python train.py --num_hidden_layers=12 --hidden_size=256 --hidden_act="relu" --norm_eps=1e-05 --init_std_up=0.0352 --init_std_down=0.00718 --learning_rate=0.00315 --lr_mult_qkv=0.5 --beta1=0.95 --lr_head=0.0102 --warmup_steps=134 --decay_shape="sqrt" --max_steps=5638 --dataset="wikipedia_en"
Each number is 500 + 40 x the weight over its row's rms, rounded and kept within 0 to 999. Layers, rows and columns count from 0. Numbers have three digits each. The size before them is the row's rms in percent of the matrix's.

# layer 4 MLP up, 1024x256, rms 0.112, rows 715-740, columns 128-255
098:436508475521510596515557568507439471486489495480477515537525503473517537540529526594564463562467543490576552391500475476499538478525510435503479520531395523545483500501463574510544486494472529529529512453457513526484528428476530519490433517471461462511552476482467502554520461509528427463526568463552499545394558515541512465457560549522487534533506469491519509503500470424457491586510
092:447481500460510521437532517540506406630567457464500485497548510512524526499555523522504482494520491455465482415530519524527538442507499564521559486452401570540501581553527477467578468489509530557526496561466563547507526484468465477442471462541486550512505462476546520502469507499606525523484507533451484482478506500493511519464535473526421508498482492598508514478537482456473554555554
099:523514514510460512510510499456513487443515426434460468544465412528499499465501480479524501523549482456481484451575485509573494500520482473572494479485493501474490478486506480596448490428460496503505511484487488472521500444441526537523490474475488505527466548475442521423535538505414549571464542470471501597375545600482522481490491465450505522496466465512481511435440552509488436446523
097:545516548489509543526462512560545494490468513476504464488486499513509547539494468499560542494521495516475457510426509510440510494535495465532471491560421480554518556492481533547556503507551521481480525553572433480525503498445537447498412531468494451527538504472495524509435485501484549465496498529494430468459527493449579507465488453504553544595472483487459396550450372473441514487443
098:484496461459472505478515441532459475493467524471569499511517483466540529437511514509522475476502508461431562407457489529459483488519476508519519620559546508495467538524513503477476477484515516460426538505537597503532527575502512467485549499539443504454491452515520579458522554514482462513576517490450461451510474483517447494494517534508498495532480526527543536508468509488533469481543
112:453586418451422602469553522466541481521493529454508550519500501406579543511446463535500527482494464478479534480550473456483528472504508461544496480576523574435547530505475502504504535474528601507472448489436494509557517453440458488470482462451533479526499539510537488507464497494501494467534524445477527502522403462515519501466485493479543548425501490509536553496545487477549515512489
104:450543516464576484466498435493595469542544497499521566520566471479498523495570564477507481478512560568523385436509535544503511532542494542573524449435539462442494480498469465472541534493558519514486487478497477455480509492533469522482484471522521510449542489551567466516512521539530469494473453505458509417493502515455486444513530551501507498531484584465517566506528473438519504459513
102:436468490512442477457546475453503437589575476474574630442479469510560517528528521507464475503580537495439532579493420494454510531517429451473515455512471468584535501495516495563488520484546540513489483436480501510523490459521505474540496494472463543526509537474535520493452499465565460445485567511509447491504431537498530557524463467501520459503509427606414513492499496502547521460492
108:511493449533513430505414479502453508421451531457528496464592521517442471517461552492482483551521479429469489586550453445503513471551497504500506446528448513511524518491516510535520527545460512500529481507506526487525485447536451526516490509474506457544535566543549521473485550525515488517589435491544475509531553531550535539483452521541456462467458491557539478537546523477452472564470
083:539556528531430453445512466440472519546426475480462511472475515530456507455529508476511491540504534495501457490497480463477497491505510453544469474501533481527558506463391474469441452534540438475568495473456507584522543508562505524487559542522482529473466466524533534479462535585471479515489631564529524376583537595460463561454491503493520479558532508544472513595529447494451489549501
101:455496516511561483507540577589457453450534476529452495533484427570508493486472416549493435496561508442554469402503500453456521499525512519500475483517501524545484453509467471498516554509517534488542558455528458471474459503487513520585516531520436477437523532459528555458461539447518454506453494493485555466544491491446511499525468540465522466501499476587477500464531521518550537546479
098:502472450557441445490545537551509509474457536462491472526506521484574510552548500507465447498440444472504481490478453549512497521521479511477470452475552578469476456496493479485565421463438452503486472446504549495519489429502512576456542489526497495503531465518530544548469497519504519493553469464546555561529513556517512441486466502467458520546441522591561516437504481493537481429580
096:504470610466446503473513505523466492525551483543539494498576512486500484431468477533423478529539506501520470515478436519498560523504469508436471489534540493507544522480577491558560572523454545453410491441460443480509466527491514507573523536524435497432454531467542428504478499576502538500470499521561532517547544479469457468518548499528507542587451480613529484526472538497459478479557
098:470602483535517487522430501489490485494520429478520575525542488499508376514480534457502532468566504473394489537520439559493561503542469507519543511498550431531505450493471438546488480491511521542468491453505568531483557451488509518458482518516559463513499503616548538465513508500501447507478437454582479591535470579458464487462487408440517488520505490473560430545546464507542482541568
101:501547515473494497469510482440524533553520494522597496502513493486467569510533499503526482546458485590475545476579464512518520449443433476486572467490500505482538562489548506489531537424491515469475471550537544573504500457417542506516519525477509520575508458483487488545532453518432481475514524441517512497580536449479448484456483526471512520540481570560529574509426523483543463511510
105:427461444448525525463497468562444476460450524465485539447537493442467581499489490487532556555539490455524502491561547491547483480467498489482484453434474541522523444498516613478497526482435518498502517486443495539554591419553377527480453493499520508497501508473498553520503496553513556486462523431492445520482508532437505493486470563581483408543503502499480469458486567480464520478456
091:422514503497441499555578449430432558524475420473538500506500538505482512511465488498480518483476487482586521465460494517468514494563430490551503492563470604519480558525480501442549479534494515548509525530519496551490514476531532495529530482509521419546570525434476490545485497498461470583463513537446497519555537455508558533461460497550522543515560487513438498477486521519479497499524
094:501589453469467517507529491437456533468482448519558458452535476482495504529497593481442503491507490462600462452533586531481524474552531469506501523500588522472440483483578543528497533501481493482462564469562480495467446495525513546507478510543509505446583500454523436473533501480540484492532447476502524480529392535478538533452503524448547476478488516542467483552505442548391517541502
104:574438543538547515471438509444465549464471552525456469468471482492500405558537527475513520495494612512477515432504476464451438603516480499468506469536453519532533534543435461515513526494536525505530422471428444493520490478522505437527507485506472526482523497467478571428499491402506510458522447549473529455423500559459530519502472510526505522480512468520449499517542563483506517500515
104:509436557486485499527466430521548509527366456451504482468452487469488538474554493485501521526527536565498512494567501464503540481474473538542504487459484471549582501456523460434457476457546521529511504424447494495554575523473448491464460531455389474498554516483459505541481530497458479513550494465491495466553470483513495522474431555474476409433509507471497498533507557563465481520494
098:612473454518447440501569475455465606459524462475492541515530511466439574552481575511521468582499479596557510392523553541537477568456564557490492496476516483574545557450545511563485516459530523522534512598479501579535504513533529447518409483486529516452538486443520505472437458549401515562518529565445512462517443489463426469491454510490525478480486518527476511456548461494499417539544
075:480447471518440483471508456542440487511502549448517407569511489534448473519583483542516553504499449506504438466481515499506398453481567537438510514508535515497532499424514448567474469475510501507566477542383566600443482481442584561480584575489526499473549484457517486472508529555515465578448528511518454479490502482553515515504531522454466474511493474452494442537501422518543467454530
099:517517557494624498452495537449452449553485445552560538446418449485505466561563431425454432522516463529454449576487542517463500455477603529410535456460471500505507449497470464547446506507497484505531568437487554471526485490479528490517560497496504482539509532539504470491499467493441522487425543509520537521503499537483522491540469541488448513516516470537452513516507554439449478514477
101:528421458517443471481466515478523489484498583422505508492450547543469524437482485480509482451494477555505438513445511497500462517503540471567498458504550529502516492536534485525485571501513441548511506463541438488519472539468520520541481465501460544498465424501451533484535421522466570442452508441464523489499551532476567499521491472413437488504575543455519481476481531483513526477517
104:516494382520550435454497513539518535487485548474516499455469478487531461526521476547486518528530506482512530560524530474558504546518576466501530537498519541582462526493550496523480546481489523496537512473511580524475401471474499470415527511465501473506483481460527501533386523517475457378508404467484499494502449563424529480488507527423530448469568467534488450429456491463537493464445
098:494512487459514515581538493485447546470509471513526445533502502505465484509504443457516476519545409452490551504471409493533524541505470507478515481472419493546482527517487497504497538414487508514542484532423507475482479509513497554470489465492554491518529488400491431493447461528531583540464491452529466521541503502421522498513531491530556525436461426524501434530494410472535536478477
# layer 4 MLP down (transposed), 1024x256, rms 0.116, rows 715-739, columns 128-255
093:523438506490545504488520449559498489542518498532475455448494481424466578530529479495465535488587441459501465528401462504541444502485510469486501501472452544548483505434487505485398600525459482546436493564497463534473553540495494508525517568525543469546546548478489492495475559494479578501573483494466503557470480499432567553412501526480464497499503498542460506444504541536485523487536
083:498451535486536507431503491449471509473544485478524475434502513582516528462503520499496437477467488474567561535570435470478557589427492466495497457540509472516485482518519511494540613577461491433461535519583487485464532528594521510501475533501481464408498557485504489466566501483486505463491541459566538428518499524544556465499491495506497499552518552467462562507554530501500506517499
102:480503497492420500508505494578510494526521464526463513535535402562471499475496533540492494431471544538565606449515461475514465530480452452480424546527519448516438510494508495502434535514424492557511511511483546479497500539479413463511598450532502516536455454504524480496481532422521473475561483397504504543530526485445483468500427484478571509472520439519540463560500506528585513467483
103:501428496436498464456513494437492513481431425467444579526492424501450453480480549451444549457504555537461525506508520549406461477526491539452423477520562458435495433468511509378507537413396595484570494532505466500530561544514470477479433605404414529440477508499456532516536486500524537437555444476501492493488449510429534416489498492475448545523515606529504535510440528554460516490551
101:539520585493509491518496492457470479483464553539489555486475480538507515529544407475523442486529450451488509464514537503420460479433514474444546541498512498531477436542536446438471448507524473528582443535473557486521501529478452477469506499509510519496531551529431519455426519539486425508463516487440543408481474472513566444505467509474521517535444491466496468449516492492485550485528
121:547492523524493537493474507539528503502537472437475502492532496481549540462458481532502603496497488498467531492483506433449532455513499528527487528516522534529464488513548557472519539545514578506469476467454466548486485490474496530537490566468483476565505478509525456426459507450523516434580510512524475498561468467499443548479473621468506564525567486464442465486499545520525466572556
106:572522515470539461497522575489479501515400535451471587489596455490551542488521482488421549452494483492492476524518530458455470477554481456548464510475450525552518578454485508498539506464535547442558535449492428470436479438541482461568507540476592447564490482477438458467530540545465472533534557468595543511448516483501542483481466543558460436466538464561496446479499512476496522524511
095:544483398538554480528424515495523574513453522498422472463458526499521518485572576506452556525536554556482518454476561541533434481455537512526457511477539545463508519507483581465491464495505473522517512516535500513423486418507420506528447504482483474509497508492479551517579507456539556445580530533450528447509457532526530438579485488507535505473494540448552483494468512442492481511530
109:522431474530536510469451493479519529460479583438507547507460468515477473476461547574450507499504563516483537525558444488470512504537491529526516481513505505536535545508477477455538558506509528513501543534433513539498535448442506508550506520540478481540522470502500522462569504515483582451531437463542462469493483494517558445490453427490569506418503453501506495524512449580507494467415
082:458516449483546548548458457511562472460568494468488556517544461473517459528453515535499474448540460577466512562543481526461514484473439533447497514524439563474441500516535496493538558517453578522524458535506525419529472456483461448479515452487531504460492543499444449479507490417546517505558434515475474556504491508486578457541499463520452515462479478504573491457470514574555513546437
097:507476510567542524564489556508482534449552517442462467546524416546508524474470549546552488446485521527570503465485552507512535454486481496520464574473460473524523469473404486599553522510524474489515450515450502518592479446417532523593471464511505537499515387527554490513535477525509518490468524502478537432487526453568494513450475504530516599494475527473522486450523511474548473457451
085:520544488540513522498500509465571465434498524564497491461492487518522483534532439592465512443499528548467534485561543529464514511441515376472435487549566478571527465495527478527511477438466551520503510550575463427445456531524473510531549510520534537502476412520394554510520481560466502519504538497529532459484595523514553550468570515469490564570502556464534466523499441542483446556495
095:514404524485528442470593447544521419483459473496514527494543439459519465522511480557494506446489447523536536470419422519423527532535553494441432500509496467476485541501534422494481542535483503466483567512470464515522511570495484553489464447457496539462487527528489478511518486498438620571472531423534471488515497546469479497501516463556473505466531508552494493492497541506470467562590
103:573482418477438414520497490462526403497536510561511542475533496479461482472431485442535464476551475484551526542564434548495473583444479511515540431528526456516519524470478462482488540449511546478495443496512499415487492513543480426463519522445488520530519526464454593519461460547505479488474454474602494543559483536519463483549490469452510438511450480488510512581504505476443466466431
098:475408524457532523503490465571484534538600509499538522512595487510475509566521528578447527453611454539524431486542511529513529557507511543515531489487508525485512508501466545446578500540491487513471484508500504471503453535541448581440515470494502472478553493509523543487549500518468567485424450499522525520527549510599460515511506576534507471503573475516547554466530564366526463577522
100:465453511513521423467547516494550468489501461496508526508423421496439467538572475503577484506474459466521517485503509509527566499521504504571511491495504494486513545529502497510546494486385476498566479502494495507486551503493531539529428512506551514509446513544502517469533490532557488524357498455496522474489527440487546546491470436414482544512409540544528414449515464501482483521512
087:510489521497584437495420545474479528480551508439572434524509506508534473571531503458481528471461495511521446514491514510541424446485547496461496467496456421469452500470474515496487470490494476517519464474582470456502419459449445559441564537489473502493413492586479497502480532515523456509497528503452425492459531497506557410443523469510491470583486508519506530484468499447540530524464
090:579480516456440536518547534406494468478457567566490546475465506441471557405474525564565455539549473563500548480511474522506533466482488430497453457432472531511491533481578488529526502570531546496557556506502530400539483449433541504497488554497529464496553544565404462510549583485480528523452481477452563524462474516463510503576451476473514459467484480480576457504488531429456480465526
110:505501473500471564469571450495529405459503522455546453521477495497535522459486579584438538497577530475490470511439507489493480505436523462519452438546524521399560475507504490458494495518485485509475524474505434507499475486465539540509454442442450450501498458446454530431533454556475427512523513491470572426463492527453464432463514537541475515482460488562565478499492462488454524484545
109:462457547466546493524476458453527557488573504494473480438515526499512528473521530513496536461493488502520505495578490493530476415502438512501516473459441496475494504470474424472529505440446468460497542443472565458537448551521469468487459534554533496465476506459487470557476495509525508505461547474554528517501535545568587450471443539498463482512541477462478502493448484402376548499481
103:496524504530537496491524493534475603449494556535475509512467529529489498460533544503551439451457422539571523522554444536518431437485497535546515481475519535490517445436505562495490513516505483455503527521437531491514482487523509441556472504526605620448453547480440460550521414493445531517457493476507495523578510403495456514505504454498515445516404435490477537505487518501493477548495
084:590539486538487574585452500481556556508448466503569537486472457497540486465462538479495424489566480511533544561522462452467564508508483510564468443471508491562430495572530501462525547544487495535456555488525484452513483468568461490505446506535487564456470520534520480495571461398504561425584540502557489527520449472507523501530474456504550567573467446588527482527493516518468500490457
099:563487463563469497490444539579532516522412512483533471497419511520456581505563506515461480524497502522511510494486505463512453400494499503450571502503479483492442507486461477497436525580548524523456476428490502500498487543451507451478533444543568537476413543521484503506573473517535571498567504500472547569555496473462519530485524528474542529514490448528511470450559476512576446551446
103:484486529433484487557454469423455499471452508460467551543566382571491514531539504478481530487474513535511542521464420542523515439458492518428435566503491481447493541513480488459530509435569457426524519590570508499486507543517486518492516574436477550549534432529555507508487500574562551491533488564537527498559522491491508506496448475477499556560527519425471573504466401567465486494483
093:530521551571518464482554529476508498463471559541421542445500506516541451453492509537550495513479539489417495469472496499462419547564486495392444445519562521518521430464499501496511468523497481528580474451534508520546495552518519512509486512459547482501533433530482508474504490498536475502475496484512572546559500579451478491585469488522465533548454582527559461539527468527533452456470